Weights of a small GPT-style language model, trained from scratch on English Wikipedia: a variant of Muon for these matrices.
Each number is 128 + 32 x the weight over its row's rms, rounded and kept within 0 to 255. Layers, rows and columns count from 0. Numbers have three digits each. The size before them is the row's rms in percent of the matrix's.

# layer 6 MLP up, 1536x256, rms 0.188, rows 1490-1532, columns 64-127
114:109139109070145102057146118096046148111141161182064116128109146137160066124166151150131100186113161140172100119126114125094135125126098134165100102153099126159165109071185141142115133108172107
104:135100119142100138114172099130142112113108167147128087133159143162113154113177110169149173154138122128138183137106135172210156084138089144164126079074122142140133051109111170164123138159084114
094:107148162188108128115128194135165082105127133126112091060199044139167089139109120191146115120137175120120095169105127180034111124137091135105066163104101128095121146158143118050146125136146124
099:109128091087133169162102164144109153157086114190089054097146170145085152122132132134115106134092175102056123155102105072116094107153148127103153104125124109138126120125088138144157144111097140
092:144047123228105076152126090133121128170107117129082132137173119140107139152130146131127099114062122126110147124134103100129129135143102114156090139146144083098134161096138131133093115135142156
103:146194061139092182126098148077053115160171149096135158147181150109098118075129093137067139150173155106081190111119123127117124058133056094126161125094141146133169106137055191168152116182144097
100:116173084112123095140126093083119152143124155123077169115185137132160148105161128089126151095126155156082119093158108136139139129119130119147122177137083133123186110146122154073116113090150111
102:138127125100210149146154193072121140093181128142169184166117085122171114079090141108094170054104050131138158111166121163149161108116112117106213101153126137182154150130194166059141084105183109
091:107145136139147157146105154118115154160185166142107131131193059096080087114113141181136056161107098223093103134138111086098145174189141174109143122134149148133144107123127150136180178115127096
096:153182151087127082062193141097098163147160149108107108163158122121198064099096097101119066139135151146162134173132156098111162117178044088111114141108074196134075157057152130078156124119102181
093:108127167117162161127065160085110195150098095150176194113165155114148159128148148141173169126125131117218129089115159111100064125100042204157096058145099109136114133104168116107106135119124167
088:170156096139161140152184091113127104077195116136093118095149133210157161156135141158171179187203122109166140123171086122087083183078164121074147083194153126138110117141154137144138166101156127
099:134093080142125099193081076135135129151118111116041143077153092163139089089154141097090122124082203130177131150132140160066100091164153154104135133151153087138096134126106119114084132153116093
105:179137080106094086129102145085143098091087121109117110122173104146076178114080104082097102151151201137093133146116100170144101161138175101123135142155148081178211140138132106082103140104094186
108:105091116138100148163123098135160163135188119141176088153124115079175142103137107135104137170132144126122131186105084066131086126144108123139095147120194094138094101122110168146140152141157137
095:104153125112155107136122094209120153106124138128121111172133118155127114183111112063112131073212088181137187177122171121125130168153118180130165125159134144170092150116168143146144196135109128
111:123137186133126152159095080118089154155170130118070152119075126136118140125145088135090111053123112205148111117120136154099182183094129125102103100158159099073135147133083194028144141157218124
094:121128109122070123086114122176079105104136197118217137198158120152165158145163111097122187171111096097101152162183170130082085117205158085092144107140209166140155108117176069145151139132127126
111:161159089094140185189144078100169161067068128112139168171137109134151183139053100097149184073085091066128148090100103147100131100101175154133126119077135126105115150091064099130130119165157118
095:150094149144148091170134082092128122071128120135141090103152109159092120109121090168114130155096067143081103109170173091080082107097129143223170160109143101087160082124117110111121172169104128
110:132114048143150131138136112090143132143177109135147103150153093178105061128149150095126171098201097147165127154135127179108097202163110135123104157146089045111089170115141172092124151152170212
101:142124128088097139154061064102176136115097095151115125100183131142142127136093140099187158101143118054112103131099074114155160113105098077132140098150136167127114146146083103108140126150125202
100:063112121195098152136124146138093071160123160140133105116112122133109083145127138153140068119125106112110132137108093153084131133150114140157174075131133145129134137108114152124196081157116151
088:118076188148146145103103135105100121184067168108132148122116093086133149130120111083193086138165100079106159124102148099196118146062118129118148105143123135106109100149108139174153195097174084
104:112134177125124117214092108141120101132130151106111081099151123121122051107185141152108112099152110161131111056036078089185152132108155132103144166103203139104126148092118081158128095138133158
111:150092105147138121121127108113149144169111143121114144105162125155171159131136152076120179084205084147111161132215144099122147142164112154111105144155103111163089149131087191079138149165175124
107:131077105155173093147086111113095149119131108181111107158124113149063083100149141139106141129150125127083117121163126138146115116167106127154148002088148177102084069146149098104172099161116113
106:103131156221123138074127128103083081140093143159096130100154079167152134177126133119115086142122175112202129121106046156193172178138098113154132153114087234128149125116131125126103067140167117
097:166131138195189089144099207129108122117081141123155164111129169145163076151148143187140100167174152102102138092164182126152146131081143167171141057127103185143095134149127048133101092134181167
096:159153120165085177217160137093120130140147114109158127147172079083141098170176141116137130135150130171173122099160140071115183060138133146133139090136123143109119193151094112132112135126137162
099:099074124111099172102116118118107133084158093141123145094131151109156095137140149148102109109083123175178096159149097138158171145092213165122154133098137159198091130141154110140094212150114099
107:160089144146095134186114066156127061091128147186160236111206152167155143151118104122130146136099135125098127146201088118134189161196151181108152127102117099146088124086115111099180150127117116
091:162103150137171162126084155144124100161142145120110137123171171147130155115053139135115107109124122191141119141164132067099116067120080150111117117140160118091113107162121128152156117093140153
112:154126114125154140086152112124128134149150057186140116159097115177084099114113092079114132153091123086065087131151114183122095107147153128101160149127128143152185135078174146101086112145102148
095:131110094107151082075164113145126102155117122084112164089121098127198152081137120169131142163175120169123154077098132112123121123115119120136151165109108099167134105193121135129135182088188143
094:127117092114112173090155138181135118201143100137025125114170134091175144143163152107147139157169066137116099112082128103109163156175173123089126221074101132100138127050162118187109128154133089
094:151117090150133078142093128119095122150067204015132100071137168165072143130156087122128144094141118199178164126118107079126133097172145134160173117139125173070115122170135159158146133158126104
095:095121084123201094126149174193134121147114101120133111171129089116149106138169116134177179198136165128115134121108122165107197134154146107162156148150136141161123158129111063087141106155115111
103:142134035135118122149111099122120117036137050079179127104111085124144136199117137136159090203155122165134125101173126142179103162152134117170129154145125113105093116098105080117178110099163129
099:137117155126086121109145166075079085145118147098098095130129135086141127099171167101177108151116140156114155040111152131121089115182129118114115127107146123180053160197163102094093195138127165
087:152095099182169222089073189170152093104152079093197133131099084132126053059153178145164133111146150125096147128139150152136163179145130113167122116109116170183144112147140117120093157108148121
101:163148109115129125143101136064074115139119125122171141131114111132106127197083096180129084163137085121115108136183184100142108165131125126148163101137116094138090109115181077136144137091079106
102:094137100129142114158142116180186206143112180061139158114157145112074194192115096112091142170092110100117168102053144110145147116137226103084164139091108112071152149123143152124140127175098155